From a checkpoint of a small transformer trained on Wikipedia.
Size: width 128, MLP 384 tanh GELU, vocabulary 2048, 3.14M parameters.
Training: a variant of Adam for these matrices, 5726 steps.
Each number is 128 + 32 x the weight over the matrix's rms, rounded and kept within 0 to 255. Layers, rows and columns count from 0.

# layer 11 MLP down (transposed), 384x128, rms 0.138, rows 268-320, columns 0-63
[[158 152 131 122 156 130 156 107 160 150 151 154  91 172 146 121 102 113 135 134 125 122 134 165 152 124 106  80 133 129 131 130 109 144 133 137 150 127 100  89 153  61 124 125  97 119  79 185 120  85  94 175  91 128 117 111 164 183 151 214 115 106 131 104]
 [113 163 126 134  78 116 176  79 133 102  97  94  66 134  50 146 120 163 130 122 147  98 117 114 126 138 127 120 122 123 104 143 101 199 147 155 108 116 124  97 119 128  70  91 127 139 138 154 158 106 122 104 150 120 193 150 115 137 164  63  89 141 131 140]
 [105 132 128 100 155 143 102 115 128 109 118 138 145 111 138 121 100 115 138  90 159 175 147 105 105 143 163 117  73 116 138 149 103 123 114 128 117 153 130 185 139 145  98 163 129 111 135 124 124 131 144 126 148 109 184 145 100 115 188 129 195 116 140 110]
 [133 176  89 126 117 115 133 164 149 155 168  70  65 166 104 124  96 108 144 108  74 132 125 137  95 159 145 124 109 139 162 136  94 134 129  80  78 114  96 113  76 133 123  99 105 117 116  64 123  91 148 137 104 141 110 194 153 155 128 121  71  71 137  84]
 [151  76 104 111  72  83 134 135  70 139 111 115  43 129  85  92 173 112 106 157  96  96  96 171 119 135  91 161 156 121 138 125 150 138 115 143 143 126 138 171 146 176 127 100 156 118  75 117 205 176 137 127 168 150  38 208 115 192 163 167 102 185 103 113]
 [ 97 140 132 117 156  50 134 122 151 122  79  96 116 168 145  99 167 155  61  83 136 141 103 127 153 163 149 139 152  69 147 133 121 116 160 107 121 142 116  81 142 170 100 152 134 132  97 144 152 112 136 145 138 172 130  95 166 104  99 111 180 107 119 128]
 [144 165 112 144 182 122  68 105  81 119 147 117 146 120 134  75 118 166 154 107  90 140 160 127  91 143 133 189 100 144 106 128 169  97 145 176 125 146 115 142  83 128  99  98 159 107  83 147 123 109 160 137 153 158 131 137 134 144 130 141 127 186 114 140]
 [148 152 129 131  92 101 108 164 119  82 137 109 154 134 121 111 113 100  67 134 105 107 145 115  61 179 143 164 105 153 163  96 165 173 132 123 139 132 105 133  69  87  98 123 115 134 170  78 119 151 136 182 134 181 161  45 178  78 130 116 136 136 138 130]
 [172 107  61 149 120 138 111  80  78 160  65 179 156 141 151 150 190 158 116 106 147 148  94 163 149 164 138  99 102 121 105 120 134  82 199  88 152 165 177 129 139 123 151 182 130 137 110  75 133 134 125 132 107 143 158 121 150 157 129 116 140  86 117 143]
 [ 74 114  33 169 101 153 117 124 177 112 183 104 209 159 151  93 115 185  85  62 234 114  72  77 129 117 150 192  90 121 144  92  78 109 169  97 110  90  50 138  49 213 116  75  98 140 148  76  98 101  75 120 120 106 198 177 141 129 152 146 173 107 141 123]
 [145 125 152 153 158 150 137  77 131 141  77 166  89  75 147 123  94  96  53 131  91 130 170 174 165 115 126 148 148 130 120 171 182 213 117 140 177  70 107 177  98 152 152 191 101 197  81 160  60 111 115 117 132  33 107 120 115  73  80 170  99 155 120  90]
 [168  88 116 136 163 155 124 127 136 116 184  63  76 188 105 123  84 177 113 113 111 142 209 123 103  90 144 138 114  92 133 148 144  98 143 161 131 180 150  87 117  56  99  82 138  94 120 158 169 143  99 147 188 128  82 134 138 144 143 163  99 184 168  99]
 [159 135 170  97 101 120 117 106 112 143 140 104  83 112 126 201 164 126 108 107 134 137  95 159 152 121  88 123 157 145 142  77 122 138 126 122 115 130 108 160 140 113 144 109 135 152 135 101 176 117 141 156 156 139 120 109 165 118  90 120 121 114 128 145]
 [130 195 132 116 129 190 121  98 109 142 110 123 152 111 119 145 113 169 154 157 135 127 189 152  82 209 152 129 128 108 112  78 159 150 118 120 108 132 172 174 108 107  90 148 118 118 119 128 118 123 161 138  67 135  84 140 149 126 131 113  76 169 118 130]
 [123 117 201  81 164 178 113  85 115 188 172 145 138 128 142 112 117 136 156 109 101 108 150 142 150 122 119 152  83 162 107 136 116 103 150  98 138 129 143 103 196  63 128 127 101 159 139  96 118  67 143 105 102 138 125 147 149 146 119 186 127 107 104 147]
 [134  83 122 124 107 129 124 123 142  97 138 136 144 117  83 148 163 130 123 144  97 128 133 128 100 144 148 177 138 156 123 143 160 176 161 138 122 104 153 102 133 157 142 160 120 114 141 145 139 126 103 147 150  92 158 124 151 141 152 100  98 112  87 117]
 [130  89 103 178  94 176 120 140 125 122 120 131 160  91 133  93 119 122  83 151 120 163  90  82  87 137 148 100 124 132 111 123 160 111 150  81 136 137 160 149 125 115 102 136 121 107 184 156  86 171 120  92  66 129 150  60 158  83 131 118 142  74 155 104]
 [ 82 127  98 126 130  77 175 146 104 159  73  97 138 145 133 149  98 139 161  87 136 119 134 120 169 143  86 144 159 175 157 120  93 118 126 119 137  64 128 128 107 164  87 110 108 100 146 146  79 159 109 111 112 114 165  98  66 128 152 131  80 158 118 106]
 [105 159 111 137 128  96 100 108  86 117 125 194  99 135 153  92 106 161  51 102 116  95 138 143 121  94 154 169 196 149 140 106 115 116  83 165 103  68 107 193 158 161 137 167 117 124 135 123 104 134 146 102  42 120  87 131 140 128 128 120 121 123 135 217]
 [ 95 152 155 162 114  97 149 121 124 138 169  96 122 148 110 125 117 111  82 179 112 112 126 135 138 145 105 143 102 157 129 143 143 123 123 122 134 113 105 153 124 102  93 135 151 168 141 128 126 122  83 133 115 145 155 116 189 131 114  49 204 128 142 154]
 [109 153  78 132  70 148 152 108 141 140 152 150 132  67 116  82 130  52  74 132 126 101 122 113 145 113 124 166 118  86 191 193 159 130 134 130 133 114  62 170 175 137 128 120 132 101 129  92  83 134 121 122 117  80 124 112 183 128 138 131 177 143 186 101]
 [106  99  89  92 151 111 153 119 115 135 161 231 147 160 108 152 142 125 136 128 120 104 112 125  77 116 150 134 100 131 128  66  80 148 165 132 191 117 131 110 176 132 117 135 172 150 126 149  71  81  89 108 141 137  92  86 160 123 131 131 112 197 176 136]
 [110 132 125 135 133 145 121 138 167 149 170 105 101 125 143 100 146 165  78 109 116 133 141 179 123 149 109 134 108 151 105 133 166 146  87 120 154 135 143 109 118 146 124 105 136 114  95 130 119 112 128 120 137 152 161 109 177 129 113 144 176 129 138 102]
 [118 167 156 103 166 169 112 106 130 111  69 123 162 105 152  78 162  74  43 126 132 139 111  54  89 165  81 170 130 109 149 112 135 139 108 171 153 100 134 142  95  64  68 101 173 152 163 134  90 181 125 106 111  75 106  86  68 121 179 198 188 137  89 113]
 [139 124 170  47 137  45 134  97 117 153 157 146  94 147 142 118 151 134 116 105 130 140 130 168 178 109  62 128 128 111 156 131  97 133 134  56 156 160 124 134 176 136 158 132 163 130 155 145  93 182 130  88 104  66  82 141 113 142 144 125  64 164 110  80]
 [105 164 164 116 105 110 113 125 126 112 129  63  93 157 149 147 126 106 183 148 110 104 142 174 137 109 147 155  95 141  58 121 153 171 131  74 126 123 148  68 125 141 143  95 201  69 159 116 127 123 147  68 144 111 122 162 141 171 127 113 116 114 125 114]
 [126 177 112 146 110 143 127 108 160 120  98 122 143 136 107 137 147  97 161 117 144 132 123 137 118  79 132 106 108 123 190 163 192 109 121 123 115 127 178 124 170 162  54 102  97 122 114 126  83 129 130 143 105  82 111 120 167 126 136 145 109 150  68 140]
 [176  74  89 100 119 165 120  97 147  50 168 118 134 119 115  89 125  96 168 169 136  94 107  89 119 150 140 152  89  88 161 127 141 103  96 140 151 130 135 112 133 153 146 129 168 179 140 160 177 164 146 111 108 108 150 112 130  99 152 158 119 169 129 183]
 [139 152 105 105  93 132 164 131  94  77 114  54 115 132 122 123  68 175 115 164 109 144 108 130 193 100 135 121 138  41 126 200 109 133 153 139 207 117 162 154 178 125 141 147 109  90 111 106 135  77 179 158 133 144 111 114  91 150 134 175 117 148 138  87]
 [137 174 120  89 118 117 146 111 147  91 147 131  97 133 112 100 106 153 228 117 170 102 141 137 131 117  98 146 177 124 122  95 138 132 126 145  79  85 111 166 159 110 117 102 127 114 139 150  85 138 131 137 120 126  23  77 135 110  88  99 106 143 110 157]
 [129 140 114 111  22 144  85 120 168  80 121 150 154 116 130  59  80 137 163 181 124 155 117 108 154 106 117  63 115 148 119  75 132 138 171 165 102 118  93 104 146 148 128  71 136 105 144 158 100 165 161 113  66 134  61 122 159 175 117 134 138 205 140 138]
 [ 93 137 154 130 176 176  89 143  61 109 159 105  97 187 147  96 129 110  82 102  87  90 132 154 155 151  88 159 128 171 109 150 121  72  99 125 127 127 138 100 130 124 121 127 174  85 108 110  89 109 108 126  98 152 121 134 154 108 160  88 109  58 134 108]
 [123 114 105 118 170 122 130 186 185 138 127 123 151 109 140 164 142  83 132 139 142 139 127 204 136  98 123 128  94 122 104  94 175 162 145 140 106 120 136 171 134 124 183 146 139 130 136 116 133 108 152 111 109 125  90 129  59 119  52 100  96 112 110  95]
 [120 179 196 125 134  85 177  82 113 141  78 143 167 182 172 125 156 116 134 139 116 147 148 169 155 113 123  90 120 109 115 148 142 125  79 128 118 124 149 106 102 160 117 111 124 101  67 171  60 131 131 112 111 148 136 192  75 168 138 156 122 159 116 149]
 [152 122 124  92 127 153 143 181 115 211 146 151 151  80 122 140 135  97 106 178 152 126 153 141 159  48 125 113 137  83 136 153 119 140 126 113 146 155 112 142 209 156 152 117 148 126  78 120 127 146  29  95  97  95 116 111 129 126  90  86 123 104  93 123]
 [123 140 155 115 158  88 115 155 137 106 119 157 156  95 182 113 159 199 154 140 114 130 155 120  64 129 117 150  87  98  92 169 144  90  98  99  73 138 115 130 131 139  96 139  92 130 178 167 108 151  66 137 183 119 177 136  78 107 126 147 140 102 149 147]
 [139  60 124 163 119 113 125 137 132 171 106 149 111 105  90 119 179 125 159  61 127 132 103 172 129 105 121 114 143 111 104 150 120 121 140 114 138 167 209 111 168 177 155 167 129 134  71 135 171 176  96 131 164 128 110 112 103 139 145 170 146 117  91 115]
 [159 146 159  89 123  55 143  69 138 107 143 105 153  97 122 157 141 120 166 151 159 185 181 126 119  91  99 134 127 161  94  88 172 147 146 119 100 182 128  70 159 144  74 122 103 159 121 153  99  96 116 157 101 121 120 137 145 139  57 174  56 160 100 129]
 [177  99 159 151 155 176  83 130 160  80 109 168 157  93  97 102 124 132 102 114 129 120 190 116 106 147 102 136 120 172  89 173 136  97 119 104 147 100 124 146 122 177 159 164 147 205 135  85  87 146 122 166 172 116 153  91 150 158 136 154 126 152 103 105]
 [142  99  99  94 154 134 142 119 127 174 132 105 180 124 165  98  97  98  94 119 154 127 155 102  94 109 106 146 138 130 148 151 129 126 125  90 158 112 146 137 151 161 151 183 133 113  81 122  70 151 153 126 143 142 135 130 147 146 139  86  95 123 161 149]
 [110  78  98 102  94  41  80 217 173  97 195 146 238  99 128 200 192 121  87 119 148 113  79 132  39 149 136 179  87 197  81 118 149  55 186 151 212 102 117 105 129 142 164  95 184 151 129 153 184 134 143 131 195 135 131  61 200 100 116 183 166  69 108 171]
 [130 109 130 133 165 128 132 109  90 139 117 181 153 149 109 123  81 119 165  71 129 187 103 107 159  98 128 178 121 107  70 199 130 102 116 134 129 143 165  85 102 120 168  83 152 126 155 138  56 166 166 113 148 161 109 173 108 146 107 138  96 116  95 120]
 [122 231  78  92 106 141  76 149  93  95 113 148  99  38 143 171 135 132 162 178 178 143 130  99 145 125 104  76  63 118 168  95 116 194 147 141 143 255 126 189 136 154  71 135 197 130 152  82 142 152 124  75 178 151 137 128  32 148 113  29 149 151 128 113]
 [108 102 138 172 192 128  99 122  94 113 168 135 184 150 124  97 123 164 124 105 100 161 183 131  62 173  97 133 156 138  82 181 124 101  81 123 125 150 136 124 123 144 126  91 119 144 103  87 132 150 110 118 104 130 125 154 176 125 172 126  73 180 175 154]
 [113 163  69 137 139 163 111 157  81 127 210 177 166  81 117 125  92 121  91 185 127 102 128  96 163 109 156 115 159  91 165 185 142 100 129 104 160  68 140 152  38 119 156  95 167  97 178 150  36 160 108 112 151 151 145 128  61 134  78 128 133 123  94 138]
 [167 137 130 219 137 153 150 100  66 146  75 122 159 149 144 121 140 122 110 106  97 168  88 147 118  61 110 165 109 146 142 132 102 148 149 180 115 157 187 183 142 112 157 140 104 177 127 108 161 110 127 109  99  74  98 127 123 118 139 140 143  61 117  88]
 [126 108 174 128  10  74  89 138 171 169 117  92 144 167  85 174 130 102 145 153 144 101 175 209 112 143  97  71 149  96 188 146 122 148 134 110  67 155 142 146 136  69  88 168 171 125 102  99 102 123 135 118  67   0 165  84 112 174  50  81 139 150 119 156]
 [122 120 208 163 191 121 196 163 117 117  97  74 156  96 159 104 129  93 146 181  98  90 106 177 133 121 154 141 118 150  47 145 122 108  93  87 116 100 102  53 159 130 140 174 128 125 147 164 121 138 134 109 170 145 178 173 203 105 107 165 145  98  68  93]
 [106 144 126 164 129 106 129 150 116 140 145  85 143 165 145  84 133 142  75  83 126 137 131 168  84  96 116 115 118 132 174  85 149 127  76 144 134  44 159  94 149 183 197 128 103 184 121 142  84  91 133 156 170 130 122  60  77 142 106 129 187 160 132  93]
 [162 104 145 124 168  75 127 140 159 135 128  94 111 200 194 169 138 170 143  90  70 122 135 130 159 122 140 100 106 111 119 122 165 138  62 192 172 182 166 121 148 128 152 133 115 122 143 138 157 138 189 178 152 115 103 123 133  85 137  82 107  80 165 130]
 [ 74 155 138 160 135 160 142 113 106 106 176  65 131 132 132 113 122  80 151 145  71  98 127 143  68 112 135 122 133  89 131 100 163 105 124 126  98  95 170 209 120 149 108 142  82 135 146 177  85 142 132 127 153 156  92 120 143  81  80 112 138 163 106 147]
 [188 102 155 132 202 132 156  79  86 197 136  61 156  98 117 140 136 106 106 143 212 114 174 161 106 128 110  50  93 147 177 164  83 104  79 114 131 214  81  78 146 127 152 158 151 109 155 218 136 129 162 102 159 133 123 117 138 145 155  84  59  95 123 146]
 [134 175 164 120 154 187 149 136  96 154  95 100 131 163 145 159  79  78 151 147 105 123 133 123 185 133 127 127 152 139 112 130 145 129 158 137 114 141 103 173 125 112  89  99 108  66  89 182 102 159 125 165 169 129 120 139 135 184  52 136 149 153  82 151]]
# layer 11 MLP up, 384x128, rms 0.134, rows 269-320, columns 0-63
[[127 106 136 134 118 103  69 169 101 136 132  81 150  77 128 193 145 155 153 117 143 141  79 151  68 102 206  97 117  96 121 162 116 145 139 140 134 145 221 150 151 132 147 113 122 136 129  96 119 148  78 110 101 142  85  83 199 115 118 145 189 125 133 133]
 [131 156 106 143  76  91  90 174 160 123 120 178  52 133 108 152 107 131 103 142  99  82 108 116  92 113  54 156 156 110 141 114 144 169  83  96 171 158  75  62 112 112 145  90 174 171  96 106 191 130  94 109 129 103 164 101 156 148 127 115 119 145 144 125]
 [ 80 145 226 130 164 181 126 137 133 136  77 120 122 129 120 106  95 114 142 111 182 115 124 140 138  96 138 151 125 110 102 141 162 144 155 165 169 152 187  85 137 110 125 177 137 140 198 197 160 102 132 136 117 135 162  97  92 115 130 175 140 156 147 121]
 [103 141 110 177 193 130 125 150 124 101 112 180 113 143 140 131  77 112 111 141 154 182 164 134 117 122 118  99 122  92 121 126 148 100  91 154 137 125 142 161 165 154 122 125 131 107 157 104 110 129 106  47 117  90 127 144 128 130 129 128 140  83  81 189]
 [128 111 138 139 136 182 133 144  81 158 106 143 136 116 109 104 117  87 159 158 126 126 121 186 134  98  75  90 107 131 128 141  82 183 142 158 108 135 139  98 125 148 134  89 160 101 131 119 130 134 109  97 161 116 148 109  75 154 118 115 127  89 154 153]
 [111 142 109 109 123 110 119 160 150 197 100 131 108 200 125 155 128 120 106 195 133 139  75 162 153 136 102  59 166 122 169 166  77 193 137 102 165 105 135 167 118 118 121 117 135 153 141 137 105 117 148 140 119  94 148 145 113  86  99 136 108  84 171 106]
 [147 155 154  78 109 112 152  90 148 169  89 184 135 143 102 106 104 149 117 120 139 132  85  61 157 144 106  62 149 118 132 113 148 109  93 118  59 101  92  88 132 156 146 111  82 105 101 147 134 106 128 119 149  93 133 103 181 173 164 138 149 104 158 137]
 [113 121 153 120 118 120 179 131 172  76 100 119 118 168  53 119  43 147 110 166 164 142 119  81 108 135 156 141 174 115 116  51 127 135 128 126 172  76 167 132 132 166 125 164 136 141 173 182  96  87  93 133  94 146 112 112 137 156 192 160 139 148 108 108]
 [ 58 137 141 144  92  86  79 128 140 212 141  88  78 174 151 128  88 120 155 245 155 108  93 137 145 187 131 106 113 110  71 139 156 135  83 138 121 106 163 137 146 137 134 179 111 149 152  89  73 134 162 164 103 109 150  96 132 106 114 142 159  97 186 135]
 [ 94 124 134 122 147 123  44 182  95 147  74  94 116 121 171 145 133 150 183 153 174 140  64 136 157 166  62  88 151  81 145 154 131  83 104 179 102 125 168 122 136 163 156 163 153  99 191 113 160 120 144 121 123 145 181  92 158  57 103 130 108 111 103 104]
 [ 94 130 152 113 101 101  76 106 161 103 210 151 100 131 148 176 103 131 140 101 127 108 114 137 201 112 136 145 126 124 155 156 211 159  86 162 102 130 126  73 111 140 100  84  90  80 163  69 121  99  91  49 136 178 143 156 169 138 158 203 145  98 128 125]
 [134 125  62 158 137 135 116 167 154 129 115 181  78 138  97  82 116 141 105 148 150  94 111 120  90 153 151 131  86  97 114 144 153 119 182 137 133  90 129 113 126 141 118 157 126  96 133 172 119 124 174 136  93 113 144 138 116 108 139 136 175 151 117 130]
 [144  99 136 153 107 149  97 173 124 114 139 171 118 157 129 142 146 124 135 172 179 109  55 154  60  80 113 120  85 111 139 161 117 178 161 111 120 133 106 108 143 147 140 115 155 124 165 159 104 128 136 119 178 174 172 111 116  97 161 102 196 190 131 162]
 [142 135 158 138 110 132 137 151 115 147 121  69 103 135 121 140 111 116 128 127 180 156  74 122 147 155 119 127 138  90  27 117 164  87 181 148 114 149 105 137  80 150 129  77 103  99 112  91 117 172 150 116  94 132 150 135 146 165 105 154 128 139 123 105]
 [108 114 161 106 116 137 111 122 115 129 126 114 142 134 158 104 112  98 123 135 157 146 147 124 144 134 135  81 143 123 125 176  98 110  97 101 105 125 174 160 102  70 157  83 140 140 155 106 135 112 129  97 130 159 101 108 118 125 122 149 119 153 162 127]
 [120 144 157  76 121 122 101 126 109 159 147 165 125 157 110 173 151 122 155 116 109 143 151 193 184 136  56 128 146  34 119  80 131 156 152 146 125  63 153  65 158 116 111 131 123 159  86 126 102 115 189 113 169 189 121 158  99  82 167 129 113 139 141 143]
 [164 129 137 204 129 135 155 188 116  77  86 130 128 139  99 143 124 119 115 137 123 132 137 140 122 118 139  93  86 106  84 137 117 118 206 136 146 101  84  75 157 157 106 146 160 140  78  71 183 119 125 115 176 126 190  96 185 145  86 132 194  80 119 119]
 [128 162  85  73  86 101 152 103 119 126 127 149 103  84 101 148 144 151 123 159 137 139 116 124 139 153  94 142  93  91 134 116 145 107 106  95 183  92 144 120  94  85 125 105  97 127 118 168 112  85 117 147 193 185 153 127 144 121 178 139 153 138 121 111]
 [160 101 121  54 117 112 143 148 147 104 142 195 175 140  92 169 117 119 159 156 158 147 141 142 130  84  90 147 137 164 189 111 166 106 109 132 149  68 116 120  88 185 149  84  62  94 112 107 123  87 103 113 100 143 144 103 132 123 132 149 102 126 153  78]
 [112 160 102 149 112 178 138 150 128  92  69 149  92  76  45 194 103 158 148 161 128 141 146 184 109 118 139  76 140 150 126  90 101 111  92 126 143  51 168  75 141 102 133 146 129 148 154 148 123 106 155 185 102 154 138 142 146 161 160 150 129  80 108 120]
 [153 183 130 160 120 102 128 122 154 134 126  79  27 145  95 138  55 155 103 126 108 141 130 127 110 150 150 124 121 138 110 197 168 135 104 159 143 126 151 158 131  99 142 179  91 126 144 114 146 171 123  92 122 102 113  60 142  87 118 160 115  93 122 147]
 [155 178 124  99 106 142  98 128  78 148 104 136 123 156 102 139 128 163 129 135 166 154 139 117 160 107 125  99 118  59 172 161  31 198 130 124 152  63  87 170 123  90 118 144 108 108 166 139 145 100 120 116 107 154 144 130 130 135  96 149 108 123  87 139]
 [157 117 123 156  86  90 141 189 136 100 165 171  66 103 108 203  81 180 165 108 139 154 110 215 124  90 158  51  70 140 129 104 127 139 161 103 128 166 164 102 144 186 165 116  66 138 133 142 118  74 138 102 139 176 150 130 153  97  74  96 115 124 135 163]
 [130  74 100 205 164 145  78 156 106 141 132 170  98 149  56 129  94 164 133 225 146 129  95 137 185 145 124 147 156 116 116 138 147 114  77 126  80  97 146 167 127 139 104 137 122 109 173 210 131 145 141 135 136 112  87 106 176 113 193 107 158 139 104 108]
 [128 106 122 123 139 166 111 130 133 129 106 155 172  76 139  50 129 148 116 150 186 153 127 115 100 123 128 129 150 120 123 110  89 116 179 132 103  90 127 157 133  88  80 156 108 156  89 139 171 106 116 125 167 144 175 147 119  99 180 129 210  58 131 110]
 [129 138 138 110 132 111 128 131 141 132 119 105 134 158 148 136 103 152  86 161 196 119  78 102 112 127 114 122 135 165 105  74 171 159  94  80 163  76  89 127 119 187 148 123 121 104 255 168 121 103  56 156 140  95 157 167 143 137 172 118 139 111 197 124]
 [ 97 143 175 140 132 102  84 189  91 124 156 168 105 141 105 109 127 130 102  97 191 192 111 171  74 152  94 110 122  60  87  79  96 111 157 137 117 143 184 127 179 144 109 139 124  68 167 130  84 160 123 163 117 138 140 104  98 141  70 129 135  86 115 128]
 [ 98  95 121 165 131 137 128 136 177 141  98 144 111 118 107  77 117 104 109 132 200 157 128  73  68 164 152 121  58 125 111  80 170 126 117  75 138 122 113 182 168 137  85 132 151 187 141 121 117  94  74 124  77 125 105 150 205  93 187 100 115 125 145  93]
 [153 153 116 152  83 105 129  83 134 184 122 124 140  74  35 111 125 158  89 119 133  99 177 139 183 142  87 161 116 117 150 110 185 131 136  74 192  88 153 122 116 133 177  29  89 162 137 116 149 110 101 109 123 162 123 143 207 136  79 198 166 111 174 112]
 [141 113 144 131 142 159 104 113 125 181 219 122 146 148 101 168 147 194  68 109 118 101  81 152 114  90 154 141 169 120 138  98 205 121 138 137 181  92 123 153 167 132 125 149 118 180 145 130 155 116 159 202 104  92 148 139 118 152 121 157  75  47 155 126]
 [114  68 157 143 110 148 139 178 135 125 114 185 151 149 199 150 133  79  70  92 156 165 122 127 112 152 163 141 140  47  88 119 148 135 139  95 134  91  68  77  94 154 149  86  48 167 153  96  43 173 124  91 139 120 148 119 163 143  79 184 103 109 151 185]
 [ 51  91 117  90 192 136 114 167 118 170 134 166 153 162 141 135 126 138  51 120 116 183 124 141 154 140 186  86 142 125 120 116 124 138  82  71 114  68 112 143 175 195  97 126 136  88 135 158  81 153  68 125 126 111 167  56 236 132 131 120  92 122 129 100]
 [ 82  98 133  95 165 139 148 155 153  95 164 113  68  62  47 101 111 104 174 114 194 120 118 114  77 147  93 135 175 145 101  90 150 156 141 161 122 119 149 145 160 138 151 173 121 155 179 131 185 112 138 161 121 133 134  73 208  89  90 120 155 131 185 141]
 [ 81 167 150 144 121 132  98  97 173  31 109 113  95 115 151 166 143 170 151 136 130 114 108 113 110 142 137 102 117  98 100  45 156 153 114 106 104 129  58  86  31 138 115 103 111 124 176 158 117 111 175 132 160 151 176 143 116  99 185 161 127 127 159  97]
 [  2 113 115 167 160 176 151 133 176 117 146 142 135 166  60 152 122 107  99 158 120  82  70 131 168  87 112 131  86 106 128 110 134 220 171 104 152 107 104 151 121 104 179 113 139  97 135 118  74 136 152 130 138 135 198 143 109 134 128 109 203 151 150 133]
 [138 159 123  99 143 207 194 109 134  92 154 110 133 219  83 144  86 198  80 145 123 115 141 105 158 138 159 112 108 146  88  98 190 142 144 144 149 106  97 109  93  70  87 139 147 130 171 187 175  62 128 135 118 141  89 124 189 119 150 161 169 120 148 120]
 [ 94 114 103 240 131 153 135 185 150 148 163  88 112 138  58 116 105 105  55  96 101 158 127 154  87 126 157 119  96 147 125 118  86  53 104 107 130 105 113 123  97 123 166 105 143 151 190 111 115 174 108  80  85 124 138 103 112 128 113 120 159 127 180 131]
 [ 89 168 114 151 133  93  82 199  69 166 198 148 115  57 119 206 153 119 184 144 123 119  74 169 113 110 130 118 144  88 132  97 118 112 177  96 146 103 135 109 164 101 104 166  84 142 113 143 122 135 162 131 143 188 116 104 151 142 131 160 172 149 132 123]
 [110 175 113 177 131 166 145 133 129 153 147 104 147 127  96 136 151 142 140 106 129 127  93 120 159  97 125 153  92 127 115  66 115 107 160 143 128 142 145 128 134 142 148 128 141  72 173  98 173 108 116 156 105 157 169 127 119 134 125 124 170 141 148  94]
 [ 72 113 102 138  95 107 119 175  92 177 100 111 111 116  98 117 146 137  82 207  72 178  38 162  85 146  83  79 140 142 174  94 116 181 211 125 112 138 182  59 118 139 114  94 127 149 108 109 160 174 131 125 121 116 190 110 137 125  86 148 103 131 123  47]
 [114 149 189 135 130 107  21 130 132 134 145 120 128 141  94 161 199 155  87 164 103 142  78 173 139 132 170 156 118 162 159 120 137 139  59 126  81  94  80 131 164 169 112 128 124 112 131  95 133  88 101 136 118 156  92 127 136  56 186 144  95 112 180 105]
 [ 44 131 104 153 116 184  98 132 132 156 138 125  88 149 155 161  39 133 149 108 118  97 152 184  96 151 130 111 124 109 150 132 120 215 195 113  86 138 129 100 102 104  76 109 132 175 164 106 197 133 140 137  92 165 149 121 164  79 175 177 117 110 126  97]
 [187 162 116 146  28 117 141 154 134 116  77 152 119 165 113 138  73  99  91 154 194 156 139 144 132 154 142 137 137 114 161 114 134 169 145 142 124  63 106 134  90 122 155  26 128  83 107 145 112  95 138 162 101 101 128 118 155 102  78 205  95  86 142 155]
 [136  91 150 114 130  85 154  82 124 178 163 102 184  98 175  96  86 113 121 181 196 133 112 161 119 179 179 114  55  97 136 154 184 137 116 122 140  91 157 122 117 109 119 171  60 112 170 166 128 110 109 148 100 137 124 115 143 129  84 178 192 120 134  86]
 [128 181 155  94 132 102 112 152 176 138 211 127 107 127  77 132  87 162 103 171 138 128 117 121 139 201 164 158 123 107 149  67 164 164 148 114 133 129 112  91 128 140  33  98 103  93 109 117 128 154 157 152  91 169 104 135 238 169 147 152 140 109 143 139]
 [ 63 112 153 194 164 173 150 152 131 109 101  80 137 147 151 103  28 123 152 141 199 193 116 177 109 196 137 129 156 110 137  90 128  88 117 149 157 128 195 150 191 180 189  92 105 148 123 137 169 116 115 109 135 169 159 116 198  78 169 156 122 121  80  50]
 [106 132 184 134 130 125 163 111 133  85 122 124 170 169  77  83 136 112 180 112 136 113 132 158  93 101 110 140 130  62 151  92 146 133 149 110  85 116 150 118 102 107 130  91 135 111 130  69 154 123  99 136 122 116  96 163  86 123 144  95 155 114 118 124]
 [152 148  95 191 160 147  94 138 162  47 100 130 157 147 121 128  97 110 174 106 201 139 126 150 114 155 129 118 138 135 127 197 106 103 183  85 103 128  90 139 139 128  45 116 132 131 111 150 178 131 102 128  45 116 114 198 147  92 172 129 101  98 154  81]
 [ 59  92  54 115  99  85  74 170  74 104 108  93 131  84  84 171 102 109 144  94 176 156 117 149 105 113 111 196  36 155 112  99 146 130 143  85  95 138 175 132  87 164 151  58 133 128 135 147 154 147  93 160 138 108 155 133 157 165 121 184 136 143  99 155]
 [160 131 157 118  97 146  71 174 182 106  67 150 133 149 158 110 140 128 160 123 220 109 166 161 192 150 108 119 160 139 103 134  52 128 108 105  80 147  82  73 138 145 151 148 163 169  62  97 160  83  90 109 176 208 132 138 142 112 186 117 123  69  98 120]
 [ 96 132 174 152 161 161  86 133 109 166 121  83 134 122  75 124 164  92 149 140 185 121  88 130 115 127 113  82 138 173 117 130 121 148 164 144 140 116 120 108 162 171  75 134  79  74  95  80 130  84 116 115  87 105 187  80 117 144 118 168 149 137  99  62]
 [134 131 145 221 150 109  49 107 112 128 140 155  83 116  74 156 121 188 111 161 115 126 154 144 109 186  88 160 119 128 113 158 114  84 190 136 150 105 168 138 134 145 136 152 107 178 144 104 140  90 163 109 135 148 158  81  88  26 138 102 114 138 166 136]]